{"d_model": 768, "n_head": 12, "n_kv_head": 12, "vocab_size": 10962, "positions": "rope", "attn_scale": 0.125, "tie_embeddings": true, "init": "trunc", "init_std_up": 0.0202, "init_std_down": 0.0, "weight_decay": 0.024, "lr_head": 0.00494, "train_tokens": 504100000, "steps": 8490, "dataset": "wikipedia_en"}
Each number is 500 + 40 x the weight over its row's rms, rounded and kept within 0 to 999. Layers, rows and columns count from 0. Numbers have three digits each. The size before them is the row's rms in percent of the matrix's.

# layer 5 attention key, 768x768, rms 0.0436, rows 55-163, columns 512-639
118:513483524478532464563547477463400440498493544450515473467487564418486455472503549536416465492518518488487445556519523483465522474454504517467515549467521554438505499501496482558423523532533475470486551556553517464485492473491457507505415450433493524530531475511578467529448555514487431510535504473411542394562453540488554517575473545564484497519502489521504559528528480543599493528502
118:519554469470549512536525552521483510554494447469525492516448422453484478508464529484495492455577514484459465476518456486493556557503562553457507563521499415584539481557516539521476510538485468533466488499440508470561451509461464450538463501510478502529495542436457456486530508538508453468449517546482536425450549447451503448520547423458525514438579536513448429446482497501488518456523
113:563525548482525494518487540506469464494548510555524514496480533548484515575511476437525519462467498486450458434552530496538489496483480473525521535510483525492505452558541573463544529482505517474491465570516516501551478513493601487523462408525520490593485551468519469476468493472508456525491489615524450540535506462467432468535498463458458464546490453511523497581501577477443486476496
120:454503498513503540470539455518549498438579452503516411484529499480531471494471501497528514436397453534516510564557526542489503468481495526527492476443424442512490486543529508453506505522556497467455410474528509454489517420554448525521512512480535523488540422436463476457610524491448526582473470519552444509543473530459451499480536522436527569531540490547437477490516483423439401497509
115:513523523493489558503533497558469544505483577521471552501565551474534417493496464537431515522450501486476522549482459499494525489523451467547492514505448531486570451436459477483483532483532451454548513523502436454466429501475479519463458416507519437437473460472590436531535418434467630519527482471587542551562503461446500433455490541489460574502585429515513507560541495531486450510504
116:536504477507491518514471476487544512463463468482569556553522479629465518502546454476515483568545538546560539454477529486501536522464536515452433492517497499540449489534491461448463454501501437551516416469514445538585460518553457451522491520490466446496538534510559515523493523541422510408562602435494500437461522498421530541548481507519471504513499469497542497533497545531485475532495
114:489569487559437500553500482532529500464516475531476549430458503467502522459554488505447466531499527480485510466499582490501531503518543520532502537488473424493523544474519492508453451551577552556438537452585527418447433508538463510465532571526488536494482505429524519485494555505563523549528473453404467495517534572529472475565541553474542435513544473494534406548448461571594511488470
116:487528414490502481484505450495518451554540511450544524447513559523494472617501506482491550502557482433514470479521544463464523405563508544499451509486434489555425455539506573411520551547549509458510521510467557484527533462495424523486524541536501500507445451474528520577485484469456439479455465535507503551538494559521424493470515512508517529479616536474425543467471466473537497543511
116:396516533517490505478456549437512504484523517503513559479520523570500486450480520515506455543522457511490468505456433500447521546525506530457517484489552485462519500496534524444529452542471425521457452511497427454552408499496501490460559462571473459489526491597464501488505544473558461443473520524496459503526524533507463461453518500481488463471513514501445454481506511530495515509461
098:470524475468468501502523475482517542493511468511512483476515477576581438443489459400516484535445520488465457463547503521524495493544529438428572450452479514471535546471481524511491533522478487530493504522471533493529467503508465495496556499462542485469452479490484437483510463508566481418454485530523508554394433563551497506466516508466479459441463514506524458518461554515462513545434
096:490556447486488463514494513507540541475515519482400499568469542518452577509507476528564552524481475519468501446511530559409483545596496535486486523479468466433480481528540486472455554481514505489530483493467555548511446464431519508434472480431478514450499526434493427500553540493524505528443493534419532568444577464509547533509484557503467501571476472485404559491495509508516454537480
091:481536426479444452467525514576491555409448538480461449492484495533503470495530464434492529437516499540511479445506546545507507540568415423483471565529485544485506501492484482504474457524393403559548488507467478542566545519434482502496514505437585523517480503480552516492562461495508534462477510515486485512482484580473489478470491459512571501499481474519457445390505471512504450530471
090:500530493562552425541458505501528515465457514478422462490536549468527444490508456432509537545505444464464557480519545475507446518501538477432440450464522475518461503549509431451454558467564441478554557480464461511530501521480500544449523506453462490453494570499490412503506455544468488517483535456520555475507483521494524479456483585533450475457462544432420459463531503563473493521431
093:461497502503520507506474474503495537485438488445538465531456527517516500468542480491532446463464469484429485427454556499580470511465463492461544566498499437491508465568512553542541450430462573567479483500501479499522515496495502486515515477538523445442539516421499489485447451532519491472546558535477527546484504467572475529491518503535518522511466486437442503485511571568561496510505
093:454508544551520500520500547489487459534517546513565456495485372549465519467531516545485513446523516503475489480526463480472481488513516481516463513495530572539468550538429557460459478511506532565509504505530491467446544505505565541550580479478501482539495520508605531482481538578483539488497498546484559568507457466583485576512402521506531423463481518493462535504482453522484504520491
094:548464486485522468469532473561531426501488455494522516444533491443487517493537558526524466448519441519452540543496542493443426452533559510520526484467546454471455495493504491481563535457471459569514477541493537450521524448470593513550513535562459464485519508483445530508481489528526548532564512559525580509544507498461464453485505507527511492531546584551558499510511542430483597491545
091:523475458525508452471533462546464430516466484503518523533397515528507448517559576523462577475436478516531429501537533440436468488459539524505523517472432517456519481519469539624485553513504479469448474465572489553507505493541520497552541486456531538467458488487516461538474578518452547522465518458469549448467535525483494490484498468545448499528544483556478494532489512482454552464524
098:508463417488563519565616544484467438464504477510472440423496533485448427503570394546495445509490450474481552470503590538448492527570480527470535543515508482513546496523491504572584440446509473471529556443511463504426567513407492547427526469511598492473514506422506524486519506490602479445553507524517451428497535519545489511526452475458500553537520514513554493483476578493499499449472
094:521485541475517560468453579553541491533472515476473515537507536486481528462550498498519519516471517486465524454472403484542534498474549518510538516560477476521524517441418530510569511494540522511548463470522499449591484489535612486435490521562497435434438454479465517498491552528459533550531544550498475463551512429466543511551491482564513523458511502568525521468483444546594486537501
091:447426528451479487528496521509515539450549497523502495530507534452520481487513523466518423479491507521521542482534452566545538498572484452502487459480502534459481457482464458469429472449512561437478516461465479489526462553435513563479513521522475484500496459573563535487524468541432533495546509558518462488471534536480502474536488498474560437483490500512480485541500553531479556574419
096:497456469532545473491568457429472557455533494506462529506531490547502553561472476544508489438500448496561483533552526502483502499528528525515493466450519533475492486396466520458516480444545540496507471499447443530516542475426473517513552481429544515480612517526501433449482436552526444493535454539476458541521400533504463453475492521483492472544518501497513514447509549503543469489557
095:518447505464522548456430470530503517568533522467433606563475553553485447511481497474429471518359434447472480550471507490538534554490596532530525532500551575495488498492563598498517639499530524468508521502492465461516535507539564572488581507472513481465485472501484517501467480504477545428438533596539457491510511503530552524525513464504483460472489496496502540481524465505515554507481
101:481401545498493519487471424518531484527504507479583518500557508448527503579489447484575497481524478478602525521508491481491573523496468468535557572484425505494515550443431563512605511460493475471484524570516481458534523527467463510439503480556482494518526539499544540550522517532504512550593507520504491458484492482372560531519456553497509500452529535466480492542568559501542415502491
097:454479480477429458537441550512471490444516486440487493494546539467492474437458378462495519472558525481452470542529495485485452482492485480533568504474448517515459451581550500542496498507395467565502539469467558449485482497420527559516511509474441427540481577532474536574595485475555447474486506519553511537490462506502502540555521485550473501540469577529480506496511506556540411504497
105:492466497540459512517457434524544530476506467553514503559481525530565469474464453461538489507463442522446500544559476509464524544526537476517486518512522518522516553497519473471480473501519516557479543473487489489526523464500518474485514522514549464446509541507494491475497458460457524490507517493467462473518452527481582485485472460508443530484499525506515530495514531542501559511473
093:488554437482522509436548574468489487499529522484476435506521486600505497498477481525439464504482469478458489507522564531539473538481515494571529459500565557576455527467471508433448572534469456503502451550572482490578513471469480514492483514541452414470496470548448493486577430540507503516498516583468521580398468536535484442521517519521543458527440556527497523484477471486492537518465
094:477471524440503571426498401510505421608487416513530484525480485469561442505477535486528467442534523440408586515411516500486452488536558502515470519486476537465503487552509493527568466516535511498475487512514544486478447449433526487529475497471466545535465506495455389524476467493416530483478530525467434481599526508508485485580457528525459526480475470541524516465512432499573538532438
102:542508498514559513466481476519548526452469499543485471530495485507488529452479521446511524645510522505528487474459552550488440489499483521493443477444502496541440499539480517487523531499496487443464503509513431479521501421555480533507465482527497478476504510419444556488555476496475507521538516500488512583512498479501488584527513524438478422465475462503441544542550457522623512561484
099:485494526536470483523477529557550433504548494495521545537507452546497423460479542567502450546491548500494524549514513542527486478517494542576498408481524487455457529511456528492531414477517509497494490479482516554536513472519468516573502467490450484485469556438509492504538514495530474521431500539431463460480473539517422490535495554535487533501499492417474516606531497479529496534466
104:446490503591481525553527496470463506542445518483515432504503503433532492503506490512514491508521488500408423527498476534597475462515487440525487523510483501543448488458413518555536507500503598482555504466500579502535481538454382545482485509473515504505463442518481508460435458400539509449601513456489500415501471481552516478517490426479452509481586517429494471575483472481527506508499
103:469475498518473495478524480485486529505472456512456508481511494532481576450530531498575504504379506556542508461468538509571500582496487503524568441539523497484480446508462540460577521522525502382481432461518528533483504504526548505412517523511447528469524489506506510504456454457468501501436500532465550498498412524540529521496523473418476463479485534448431541512581506482469519513524
097:427513521502480466493481517503556553594505542507510501532534424486511553412515541490446561511437528499499484501541513508512422527584451476537493484514532445442530491432488457480530459492412554441485519482421515594462506560540463505489496440516507540517443533456525498520482423516561498455447509540473461469539473510543499476478582450498549426530465396522500511467503582532558522524583
098:471508535496448585486500493427514468500508478472471497482478399524504481540580451553477462545538490491519532593489527548495519490571517453443515528537519479424475540575519484461479512504537475566472477569482461507449452515437535455518437473479517410529514484532488478434516487421489487503605548500513502501492504484509523510490441435581533518458493566495440463487474470546493558532544
102:494528484502476490428471467557503532434499465503508558500421492530453470554450516523496476487494504597473482465444585520531524500545567531500532503436469529542486468541565582511496441495493534544403483489485513486406510458498451456509567559497487474524454511560498470484537549455485462524495512528468440512554499470513512523497472468537423545445479532532468483495489533504547500583505
097:527490476606501480516507479491529536512508478505495471461500508487433539503510539513438516484463494513493516484504474447575430446557489574486458498482460457493536503454497448508485555524517527464597504477546544532463444469462545470474574571485523485512450488468449496459450480488549436462525537490495452495499494548549495535513463587507507492484456464455484501521530455480539555530490
100:561471481499575520519442509477546414495542564469498565512465501541518421542580476535456523503541534544502502552413498493477502494503504482583515482483472498571474572414441536533545534547459473508511434558534525450543494522490499494470520456437521454550471532554446550449499495559566512536509431530533531456549431383502521509532574522505468545505476514527568460506545485499467592485535
100:535554476482508491489488498546472480540499501418477554502527505505529407484447566454576460514536517467529461451543573512507486521441539513483505476495595514505536465562560471473434537558539528483485502415479529456511504531486495487462503432499587436483450519516502490447488488585507497555487476566479493472492557503532525541456461514442470557498515504519495471435558430492539487418493
103:558527495524442581456523459524464510428478498536470497464500512481503457436482541534482556540553500520561545523477471520493523538420478479438516430500479451486559512509507475535537498567454508504501459551460457459574452512541476586467516491453464479522427500477498524504421533468532486507507470490513507493512558553498454489437465521472535536517483489462508474439542564466481479507491
099:526504532496476542566530391481427470491547525453457490449529473468576482515490445504578466496485502508527489474515484523436532501513516426479535483425598518517528525464463448482454533469524477520564464474528488484454546509521424565510505411474556529517491542559508418519504419541458519486531423523461543405453522504499483511469507526485520521489493535543455438500476480511470509554468
100:408440567532482475508485448506465525410512466466534582490488533527549451540438436505521526485521506483475518523502530464517499555444402517518532516436527446456522517517491547510441594505486495454508552593491522452541514476547505508479511476486514468508495580491541519531478541485514510480467525507550467481459442569476517410471537475499485547482538581546557482481522453484476513514547
104:444471455514544437541536495468483525482464450555469515522481498565462500501539537533538475548593467540480556525528506556455537547485477518558484442508510622469474466497533515447555486500529480474499537498521555487547474469539485504531482513542466514549466502485468596444425537528544482416521491485496560533554520423472455563511515371555544524568470559465520438550527475560451454563455
099:403532465543480529510531488570462478549478503607489409533481479519484482543471479522517518468526480503431544493468538503503468486483553523496537516470496592573534501475453419571518498495452457508531567457578516525454529485512497463514482520454507588473427473420478478515466496526490507509546540460410485484571450512491503515594491446531484452538455412458470511551506516446479470486508
100:464513533470617522506422491447581516513558441466475510499446432509478478487518550479493475520539532494522523434419544503556560473493483528394513459515509446501473545494503491503488452453502539471460535510569522517509498493477498536519558534487437534493490473450478436456492411457498515514401494443533560486462480466448469530463460534572495513494452482518511456523494443421488558539467
104:497503550448483473435556469488497474435478489582459477463498519497533542522541498524500517476517529530507491557479546519558552497516579550500569508473467608469460438526566486451448512525472583439529482496466468490469472468454540524446487483460443582458497499454581553514463578517533483471476542488477530478520476559478484510446512553491442454482527457483447491592466503552466525479472
102:507478487498443556472540486485541498443430534486435477488530460516550490505567434507507454474555492468573528622527461517526450513489514517492457471463599500512483535490605478503543525543465512420518496469501484528555445522584525470527532458453548548584492447418493465522539492522527470515491468458527423537606567573497558494523471443476456524538487475440541472477496521538476447510525
100:443495520520487521461483512563501450561505473447527511573519492553538481560527512509512490542477447512516577453498494464491524585522487556471455459435442423529479513482492495526453471473543579441504485476435432434493526461555536466542512409494540466507500448451533455432615421518416434441481508478567457457529529544501502510431475512498440564456497499530521521470497504558539560437463
106:499517583482489495547527563456603544512521520545564506534492530533486485453433444560498477446432539499462501547481484517532520509487478542486493462467452493439466430527568519502485462450537433519451506501526493474471440516440499590493480495492397511518517560509558425513530507514407394467555459516502440506546490412575493531522521450580499508472500588466467467506498560481477546520534
106:488552553395525441445484516481508429549451511516478502503577531488504438476480563514421532425567490552508539484443531501431505524488469512568471530550503513514503477579535545455492575432531465497559466489482494485544528467494497506530512528461527518451494522536472518461473465489534519442479582412544553448490435531428536594563465399523495507451499430476508504487540513547458538466502
102:504513412546577447440496606456475527494487538535508599518494549483610547567490513449465566475505502526511542512539540467514523464527486516581491531502439445491534520571531590491443500489523521509505489544511459451514452520560491532495527560505461500575470526498536467439442476541480505506515437517523524504570496387492471480529470494516460529457477458487475505509491526486543532466512
097:512547475502518519474551442489471521528461520532525508515537590506509500563468544554529525439466555509506448549522449531526506518449454579489482523544460488454445487468575544432522510405493518489482458509437418543553556501529534527592558478505524540464488470540539503542523566507526506507467492489548506449530497455469539563549475487477435504507536516561491503565451457420434528520533
109:469540456504484524426491461542483463491533464445473554425467480467480469500493551533489532429538448603441462496465536513544459501586512541472470547475459474502538503488531519534513467435482505512530445446513518456467524487509476541496509496515585517568464469434593524515402475465481478486506501471537423495520487501442434496498411500574450591509533497532536520509509487504481471504510
104:517474531550533505475593492469483535531467462599528464489438475575517498598572510583538500508426491519503476492478441496507501494434497506468471529557516526484476561431482522426569540500555511462485489534453503557521481522550508446484520497520484578481470510435445576507406497447567483471527487531428532467550472530514518555530478508497493470423472432533471597577552471517578490458502
106:544503525543578480473437545482499577500393519556498434530518515539522535545541579518417592496413533414570473496442518456536479566407471507558420535492543529509551491487530463530492539554479539507536425542511515475567509504509499552522505426440526575460478491521490571494528534451563522495578437505455482517454547485513448538569547503528486384526477494486457500553502555456537504516478
106:511503522554507500451467524545527501571558495504533510528445481516518556476459469456490543530586509473516547410426478445506482506547521541491524553434459512467501503504467447551542453460450455524528546470486457477470523561522515491445526489489527521492551514540554540481496517459539584521513495535449476534444515511447512473579501502542506469430521513420540535517502533514559511536521
105:538556424513531509501515575468515526570479505483480441520544542526481476482467466554487518490620529455544507493535565549445497531474546493445437510516570518477573527557581588502474543451449468453541461496509558513559482535518560498549522519452485457507516503563555462492483562559533518391497496552528486512515514506470494487490535544486476481513452527473500501468477498503494542550449
103:464466501422489527547480533517508525496496505461534489430509516471509563517506495552485525516493430580407425478554496544424568452509432458560522464449455574548549424499553523501501612453483458512537489522443533507479477546465563596505502475447508506413527491468521470526513497477550468474498458476551428578484446534596518538552518495469500449477432446503424458493501488516489500540458
101:458476453563519451474461488472536521496523465493518473530464520491427533556576560487548480416537557462530505453433537480511468447493543505534515482520510446546479469559499463497525528543521505453448485454551471489528491515521538519518478467534572479515502523496471514493471594460515561497494531493481547552585511389533420630551398438455547450577561517472440480478500552495484566458523
102:500493551440478505427461483511499437524532580420504548524474514545496503472473503489496583516382494433492560520489435523501470497547532480496453570475534510483499428519426480591498563532524508498537489488533439510527503497516507470539491540513494500513455590453502440511551430492499464503486519435535525493533544398510469492505521505511510428477443500569518517491498538508542447480462
105:552450546512501511457462540480463431511516529508443548514538503515499478536465468471516589450515468534485581548549451491441487453470505383574523512535399479527420544560528545461510478483475496550536523478477541541408533416523507436531516433440549469495449560517453576496558484510486519484479546481535436600474571524479511506492482465538495530482486523474516451534514575540468488445589
101:509437554503499553546532588499431502504501521470538506490523448499551539484480520534461528557472514416518475505496548466430405543475535506487477495456479471479495500515527507522512480539476445444555448488542533457521504527485445511523568476518604477529492517518525521470484471456459536483519519535525500544512498521511510515537487467552588476485493501444453412518516527487526470562534
099:496492520482499471453521535553512452518516507503510521504534490462568522543421441520511491447521515491466545562502481499479471600516484430531491468500537546575511504445522510507476525523431558459501484463431411438554532533494477442469500489544472455559522520461418539450477497527483458516504482439459505522412501506493557525432482541497446469520517477628525464439437499461437427508457
106:520512496479508495532486520581514485522496476471547530469530448465505499519534461503548534565523484548494456522490539585459521547527503533569453550429492517491427495434574536478451561472544478527483591579448508472470463511492548456499494441496503438475554523516489489508488482490496509532473570513471572575503506538510489578496494487509536491502528505513585508467479520515554521427562
098:480425496486460495463452491475502486487556458512500536497614451435581460498537491531527508528487469576455580494467489535471499501544604469437522467563513511435452555446479519495503486515417430464485470512486445458501448432498471523451445515485450546513544497534508495512478449528487495483490500513504529506513461532480511497449474478499522443494467547500475502538489472457411512569474
103:466457481539452521509474527494460459548530570497514466506511542399557420510466435526513427545567504609456540428498434541547573468439424441452461469560408486505533443506588499446458459423507545453490513532432484567499525548488525497485473549535523457540477501442530415480499474553458509514522466481494488490489539496510522497531515488537474547529551507539464484574490492477508495461493
100:485445509562491464479517468516430495513515520407494436462468489490508488497514459467535485464534486547537456470519498534452490457454479534489490456499469490541475646525483437483486481504466516514494401567504458495541516541614584449538468454512531515499465535515486521499511463526547431462522470568526525519498452506558564437404482510525487453455511440488519556512477531449521402495445
100:464512473509576506437396508449563589459550528415455498467422532470449508460486496530524466476561524482444552517468440488485523526519460470475469504502533563488511560521489553479513515550461499547459474501442501459458544491454501577477469542497533529448487433553479506446439474487495469435498499468520508517398455498482402507446474496502564429489411580495528456499471493504506487477495
097:544461548535513514432499552450547478484418496471495498485484535430547452506482529539493476546482497477525505482349515498603445514509504476506439519510534476596435497470443622420508470469525546498549510579528488464499542544494537536580548481529500428519497489506522514436512442500489461516526474545561418525594474488493527543507503498484534493538577471445509446425518463423456516441461
103:498472473533513507483509493530574542517548536521487496533436482497503472507494572498496486507507505434507442522478496527507482467502493514538463458561483511479489494531482463469477552486527499569481470570504488552494474503484544485560498530505528510537521543535562485522441499459482500491568468482534527459551527572450467483474618420460499523493564452560488440494508451513472511481530
103:458534456428528434510558550488488522523468509454538470493459473528508486491494531389495563556454538492452501503513492560526522464422502533430497519536493499500507418499510509460445555575477449441540461457581525513454582478489554506529532472558427458482486434441509468560542605535422486522515474594465496524478503516511502463475469581503558523484502445511490526544434504538520459486529
104:459485481519585513481547513585514553536494496589615515551524560453527411531489520547487494535428496541534507504469589480451515540543514465566474551451480503540513480474457468520500471457552506491484455567443522474513559525541580516522528435521484541529497542487442458572521523503420508471540571475570526383591492517454462607480535477515498508506455560499536543446498477486601493574481
100:522507592533539483467485417446467512501526534447544478490475560515535506587552477494504516508506411522498451484555474477499459534435479499460496516487542467482480522564516467469434476563493482476507482504510548554553527451473473480513552544487515460498534505513514392480481480572538430418426517522459603473511486497566491451458535486599506600532546474596499503451490505483467489503519
104:498482441514499513514448544564489524534404457433484441452443574416510451516538454484501524477494431556495468510441551473554548425493465545538511485528456502497502457532517504554529474456427428486413505471522543547587479505531441446493454525465515493455513539526521500450490506492539541475496528569538484479480561479524532545506534551480497443478569488458474473465501529534490527507550
105:452497447504566461495487515510527525491473504466420532566469499582497531483498494453473421462478405478502514469508482502483496512438521503564479444554511477573512506540528510428456524509506526463585502474460525504529494501476478536502509499486437482549487514478482492486486465514539450572451559500496490555488518498498560492465456466511463485455498497403476488425447502527466580509467
073:476525461439503536511506534527478513493517586537492490527536523569569584583505473553502538541422454486534547515548477537481516477465501465497520510545490544503478481483501528517397478446525495492470499504553434485495486505463489446543494460498443530478497449467540467522553483456471524520554449403459466516449547499528492437565464561467498554495529559562513594480479517425456476523558
073:501563480478550383506510564604495535459512492491517437506526468499500487531590472521495487533452544533492497509478511502554585459496569505487478477455519553484508553523484503536477517492439554463560520449497471467557499558513471504498437516491512475471498507481439484436527506495552538444467465503446519469494608449491523539533470463450481473522451536480502517516442426469463507521446
076:503507454478499487474593514597494542536449538459413499596529508423531465553570489569505497477522484520505519555517513529521554544529527479494538517468532605470491514434450429496399532516422527493530556502465524494490504472528464575457589442570462440498429543518503477435512488452478504485517490429473490449548540482519509549456422489438503520529513466462515516516483516527539509474524
078:441524447462573497498473618540505485495513511492484502439510465527475453428565518501439492471533569554486504484489476489543494471469515498562504521479458511467503489524563487505516517492420471495599516522483482550539449451540452528514400544489522487446575491517442461469520532496499496467454492470426516489518586460496509481500517490524436494504498538457478513542570459490529486473485
078:587435578468495440512487429381509468496530500490453437479465500457502471522453529418527517593475508559529462452481459480479412501528496504526499499506465542551521465492520485463563514519433476494494469503511597491489547496514503442514515436502505494524572531471434511517423532542484505501499528513509507551466468587548577480483529504583480462463503549567487538458481410481498502467468
074:474555535495459490581526541476513508558508543482490473558496485478547600475443450581464476503487479420524437494484415525529500456521497534504527509485545533454445513540473529536473465480559454480453480467552485505464506521480483579498558519547457517462401517479511495448473518484525555491469470426524538444456526495519532573531513534543501573489456536513488566477474558523491481535454
081:524475446471571542479530522435477498463484454472493513482576581446520538608463443471485588551472512489531543503510477502497536576456461499507468548498520577533564474536443573517511465539571512479525582493553535492579536442483493501495451419468505523457480543467486442509596540470491485498453511420503571460457570578489438485441492532501477516464506525504535521552488515533509557555534
077:490579454479516464504534571614529546494492532545458536470431490503451487505572541477537498514531526488468472507480539508512551543455493556498446496462540482481413502498534519553503514516474470506514512392425510526492469548557487505513513506551497559458524580504424473421498482497508514535527435532516531507533549540453491468487518508462453442562419543450480558505501585538526498459490
082:531519489509414467536538445434472534522446520555449482491469470464443470564461527465452480557540544507465429513536436468502510485547507494517502508558581513526530515465515461471511517506485513483491527482523546481406580540496530452478475493532459535518456541481542473487450476533468554487551496489488580582426441508516458558580581518495542457469440557467473511472510507504459541464414
074:477546574528508525454428474493501495497485531533465468541464536465486541472509475482456515519528469497460563557466451517545533556511504531489502540518510593509528527558528482512491549481475480451496588558542518492453478518434527569517461479472453531497454582470511468496453409555423590440429465487493445511472541527468480543510515491540483444501486489442541488555434525572472497497513
085:512494595495501538439502456514471552501530540457504538465443492587487519530428476486541509554520530524461452458553505456474466445507539501553546460635466514442474538458477584487464503462517459477526520499536504525407431587524488534468526446522508545522539511544505519540433518506547451517460437516456485441532432473505549493491443546527519592480535576487439468529474485521478539516492
087:493576453450522461514510488507477551464513520465455475534560526468541438506521450505528512480493492392483516536477519466480513504503488488467524494468485522467505402530443572515476523461537538473495517487481480488509589438471466568478506502545508546481443513493476517473497473452474540499480513511489534480502565469450503468485484537478453566526488521488492483482548490507572500479453
085:493528505464544505421509517555495478506500523435492550454446521511476544476508528565536434535532523495447469524500496462511407467452563548510474551482546501449516519453501482419564514529480503560526577477481492546558458433563511559496510520464577482455536565457468483521490561496538459495436514473426526544502493548590566527516418428439551540507523567481452496417515545446521525549537
081:541534469469534497512487500436438508452529530585510487520478561517481465578488517465504464491556531548547549502598464610413529440496569547485496454500451511493575468448495500519498532464546433494579465559474452558497466485548532526553479523418537461487517447507477520472577519482520501576477507525531416514490514484488534476546504483537476490459456476522471532444517464513455544536509
083:513494544372533454533504458484490440497494488478434507497484480522504521488531561430567450562522566547485509560608482484486494423514544493564491530555501484577469500457556476463484532578486510495482515482495482528466472474494404447471490489480582493446516515546459535512439510533478492502489483479497545451526374455525543546555484507506484550505563491469543519444526480541565539499542
082:584458497484490494520494525494517439519522553555519428584519479471552509513438450553492562569460471421546510493448518462516451514505489505553439537481524530518498491459542506545481494548550516486435440515511473506539469543449481517463486464508500475444478543535548527434513474521437536541420531487505505602523452471464500506476494468390525489457442463510447393476468530524485492497514
087:468476498483532555455523479458509559556576537493539517524547469496509528426506499567496492519492565537584474499499572555474448458473494549538455491564486442463476501516460522523490481533527524525489522505475483551508461465465508486510450477462491515491475415526480525543458528491417440521545504536561527459471511472507550488509487545485580465456510542554568435578442489464493495496582
088:499508386452501434425471513577470428499516521467504542490502537519465495475523540496515518494447579457528537484486520465523575488449540493527536502473518579449524413464529544506508475515443572426485538505542480531535495507502501529456508534524440536426466483523526530497507470499473507465553475544458501502528576428514530520414503495477513511573511432482506461512491519542461560551537
090:501500427455504516527532518536470458563495469526536536501519497540501555577558472516507531562497510600570497424513464490572501432490498390503521505486489473477442439545497582508527481546531545473519484523457436546541444479554639438492482565480521506459569476505427440528474472437525485534492565557465512422515497479536529453563481451476487499461438479492540404482490468470458504516552
088:492548559574511459578538475498512508517473495498587607490494499431496566476440537493578476505476530489409440500531507509465463485524502509528456550531499452546457537531530474461556491499425427448515491534521527478481545565493521472526539526553540438485496549532483489503521535542526501538468540526476512544506475556535497480572551544578506544451502569561513581462578480470512586555418
089:478584508568505476496507546515519483548502474482528480530521486526539481529556478467430484549551566497525505542488561528492490404535494461508564536480472509501474549533460526539498589529440458501493542535474465490497494423542486515512510522474506533486519438541412529465490506473472451524466460455540404475480521474506536534550481548442521513471508548564531514454457423534491415476526
089:528479467530495522493467498488528485583481506542532469498501451469521525519483474546472499473578491511559541447469547470546496571514574568507478516459528505490496476527489551555469447518460505455456441496483503495500504552519490503473502564525512526481444508478537457470531530485446545532534498501539488502569510495472504492438532466428515415505393509585526565548438520502496525511436
095:514539571611455528450485455493516527465521527434514498524428406441490492504556418557469482468448464450447516472475523552510520566509459527504553507447502515516544477504491490485519515426512494512502520475449455495495483447468479518508546478550523441476489531492522514500407472524452501523469484476472494501539502568513483557513501435472502494579472509491613534531481450534489508498465
086:497496539571556423556523481519538514472561552513528527469569495562518514521490571516618450475555537577536516540484492463486430497459461455530535506508490427517509501538455512459445461459482505523428493520482536537526523532551456540515575479526519534517475506528527553512458564483514535497492542553494520545530564474535507523510533509527507496417446528549502496483503451510443525535491
094:438502440543513495526459580534530486509491573462508509470507467568483499471525503491525476511547486516498490457489464508473415456486479471532509588556496456530443515497463450501499462439446503557468496493496502526552574553558396523507500515414510510468576496484444539554468493530507411483504450587518448534560482486614545483513475505449523520562503482572487522521455405534574502483488
091:514475477485485538570470516504610471593498530527511452522460544528559463557511513509407465469488459543518503504467452519490540472436467602457490435479477484504557474438481532554495479563525497514470522526417553542509509500479490475472534390540500496512490517488532525488441522475478527520581533514466486465492533529563533525455452469418525540524526457492509493596464465453491429543574
096:474498506541533438496480508507537555522528434500544515549483503523546546425482557541501464411584518480576524533437464502423494481541493493477498456501495487503361443479554465488441471527490564489510485504488544506448457567489460441458474467530499496431493494547496520499472463485546505478525587510488611573522486467555452561537541517447477462502451481505478479505505561537481439552470
093:434520523498497472468587495491472509489498458489470553473486463546489518503542520480528575543473580505461527496534540507462416479543462451537484544537500469535486488510459498457452495522548492501455495496501434490439572480471489452531490467508525537551529498531480496586498486492510482478475482559462509472481524417474491439533516498542496469476542560517491491436515442484536545527460
096:527505546436524492505456513541496503500494476441500552535518448529556488454499418558511468543512468541531488471493508500564495502536470480556492512528499504507511481463525435470476472499508531465470485533493448469475522529438471461486510525601448416497490477498448467461492489538538446487458504502450604474486470507511525561538460499541537462482496513441561441486555548525524448429522
093:500415500484477518486523418489561499454472489506476487446461508455458505512493442492531504504501466423528449448446488532537525542435515477519493526487443564449487592510491509443470527453413516473396499544511501463537469491498513528484466430494457511506563477470517505545547457494483532483556505517476557436459471477482541459458490479540477513486510458526523549500444488515400552524500
100:526536472435504479508489479509510493527477452486438513468484496479493536513489439499492466520490494449503476437465581488461564609448536427465513539455501522497565463489510545509508580450564477525432498525472543486457479470511536488464620507448480575521500560530480433529534530508464466491570509480514456450542532578453559457500433515532384525498477506420509440588560513480456468464495
089:422451538499476482493504514475553549463432478555537464480488464505554477542475408490481470527547441549514489488539453504536536447455514568506480423484480514520511500426458492495464516567512483479505501580472489439492534469507555528520502458564503477467471455423440449546568494458488543466428575512483463476511512565491520516486448525502587496437467572413496541511487491493461435471492
095:513502375531475470532480538448582437432527521549548515499511476560479523512509572508516573450582555550497526521485445533493561438551549549509519481466627513561529450534543506520513506520551540483559522575481469484441475554508492492478488449551471566476496524516490474517484503451531471530481483535465534411480494529513430488429528506533569474488485541567546500486545489496451441489513
097:480425445414477524496593533517442487481529479571482534549493498515530539494522542428485527445507437492458510521539508450545476443514542503457571506463512439598506534509533519514532461538577523477512502496541492456495433523507489405558463458559459497508440464522476437498514453429490437503487469490593494514514526539438612489483481505510461553533520546439457456529534422504519462529533
098:440468457515508520507505549495450476515455622511432452512582529519454527522498478537455460493511479515514569476467469461517481491509497482519494460489463549488482461568472442493500481467466525521521475526520440485523506521474496557492474516462591489494463449456472478544531459498544500468503478527461494548493525566576472420491490425418493464464444453454455507488451527521515516488548
093:502506509502482512530492402484516484492498528461530573459456510454531517417461514487507455445498489523466540489523542609523469499448469451502530509446514481500601491487499512450562523510464526544451513394521488474471475466468495485486570547520522510474481537523556429501471526518558489479507503492484459548511507533494474455527460498540475456481463521455532410490519487436460512431542